config.yaml
n_kv_head: 4
activation: "squared_relu"
init: "normal"
optimizer: "muon_variant"
train_tokens: 301100000
steps: 4595
Each number is 128 + 32 x the weight over its row's rms, rounded and kept within 0 to 255. Layers, rows and columns count from 0. Numbers have three digits each. The size before them is the row's rms in percent of the matrix's.

# down: layer 4 MLP down (transposed), 896x224, rms 0.0917, rows 872-895, columns 32-63
# up: layer 4 MLP up, 896x224, rms 0.132, rows 873-895, columns 32-63
down872 093:092134103103140132139111149132091102176128085120138101155103091113152167051174077136117138115150
up873 100:133154190152098126141097090144091190060201196146136159135152158174114180144146083126148201108105
down873 102:112128105124124128072111129172069167105132137179109174112026146095164116101130133150060141143132
up874 100:089173105190093160116128140114159190111138139156125148134121109125136124066089048057153096139135
down874 097:127082143141142144118134075123182141154137138110127193163130083164124104140140113153117088088140
up875 100:075135121105153146109162057121161130116131153106181111106126095121139115170097171137154105122147
down875 091:170180108097086137132103121055080088143139121104140149076057156103172155092133171083117086083121
up876 099:187178135134121165112182114098120101140137122132172105164093145151111153168153112167179121151128
down876 094:170091112133164114150137149119177151171109175075158167080103139160123133115137162157091134160088
up877 099:166099170133140134131155150128122097155150174181127112153116084144103096157105132141075128099134
down877 100:136101101184092109071066158118085161120091132130103108090136124087101153166139120137127078180103
up878 095:141105132112132192156135149136158192193119153091085102104153144105150120141132145149074073089157
down878 088:111102141127121104129097118125143120136091155124126187126109155137132137098140169138188188159099
up879 086:173122088155151127109130116162161104142117138108093135112180097136190071067103137157150146065116
down879 107:175138144139108213143131141167125101121111159107128128124097079111121110131069094151167138136114
up880 111:139147165081128176191093106113163127135157118160087064123078151102123112071100175147141098113118
down880 103:152085143141154098112113174156149111085125060170178144105161143113202166188132143107148102167129
up881 107:087106128115070149185142150176145170089153133116096093162121071117121159138121182124082079082167
down881 121:059159104154100075123096064147121132110151111127111127193124117149134120119149139140152106202145
up882 098:152101113120154173162084111101111109063161072129099125138160146162176116110128173171154132142183
down882 093:100126134116102132142147108099090103085093090134130195103079140107062152129082125105117138098076
up883 096:156099134101141056116151087104126137110179065155073072084198128072120116127159101091132166131093
down883 094:105148140133085076113158068116137115135115161122111180135172074095080114131137036138189120173136
up884 079:169145125091128144157138150114121114139139101144155191119164174150156164113107104174134154154163
down884 116:203103154080093154123155150107119081174098131127133123144231135134111146077096095172151130148072
up885 097:167089152107107146092135166168150150150161109125085192106099143086143139147111107102156105133183
down885 100:160113123196080154089152120138212101095185151106115097130096075148108126167118129178140100153150
up886 114:124195118103115106147128131174122089168158172108111134130133131083135160122092168121168126142134
down886 094:046147158108099115159128178100149115188117153155101164120128139107115146126121156117163143097106
up887 100:086139104144091153107088139102128162108144185134176060138126102162113148142123115150179106151064
down887 125:132152126136188140142117185073119112193076111108151136121117118152119132090125121119079112072140
up888 094:180093114087106160156108160135226141140118165121100149105143159105130181150135117179120073093168
down888 092:090132110145146107117110135114032111104156147143139109068102069160117090093180076129094108147108
up889 103:143088131144102067136090091172087223104125194143131107080080102135066106086121140123097138116167
down889 108:123097162174200156083108207138146107197133099145132103116097143160087148177164053168129136117119
up890 095:163163085095088210190179157150048165170085130121179109105094121105128119158116113140136134103112
down890 111:121161167076118121145110173110203048144110111162037111118092136107106090081131152159168166130131
up891 113:134143136121152112108144107159083125114130165084114211160140087148113141086129189084092171146118
down891 107:151137100136094133121142120173150113079154159159109151142178105098165126000116141142110131083125
up892 107:125147151106149133169125081146128151129142155152160145208116158113206178173114117103170153142130
down892 101:098146124071113107141152125158109163158126098120140107101124167163139139107122149099090102116074
up893 103:120112132108088111110171121146104150159129138139157094120130184173127105169134143108123181096158
down893 092:104135146081151117121114154128111131055181119136078133130133076143138115127188116159145139155137
up894 087:122097146052107103122100036191117104146169164084112176105121134158129094134115082123110106164121
down894 101:147154074149123137182100074100141119074127126094151136200165149158120111057142095112150119147168
up895 096:095145147157067134126141112147143123075175112140162119146133096128116079105098161158150178115147
down895 089:095134117147090167143138154149138153123155106100109127156111113138130120137148066105172179150154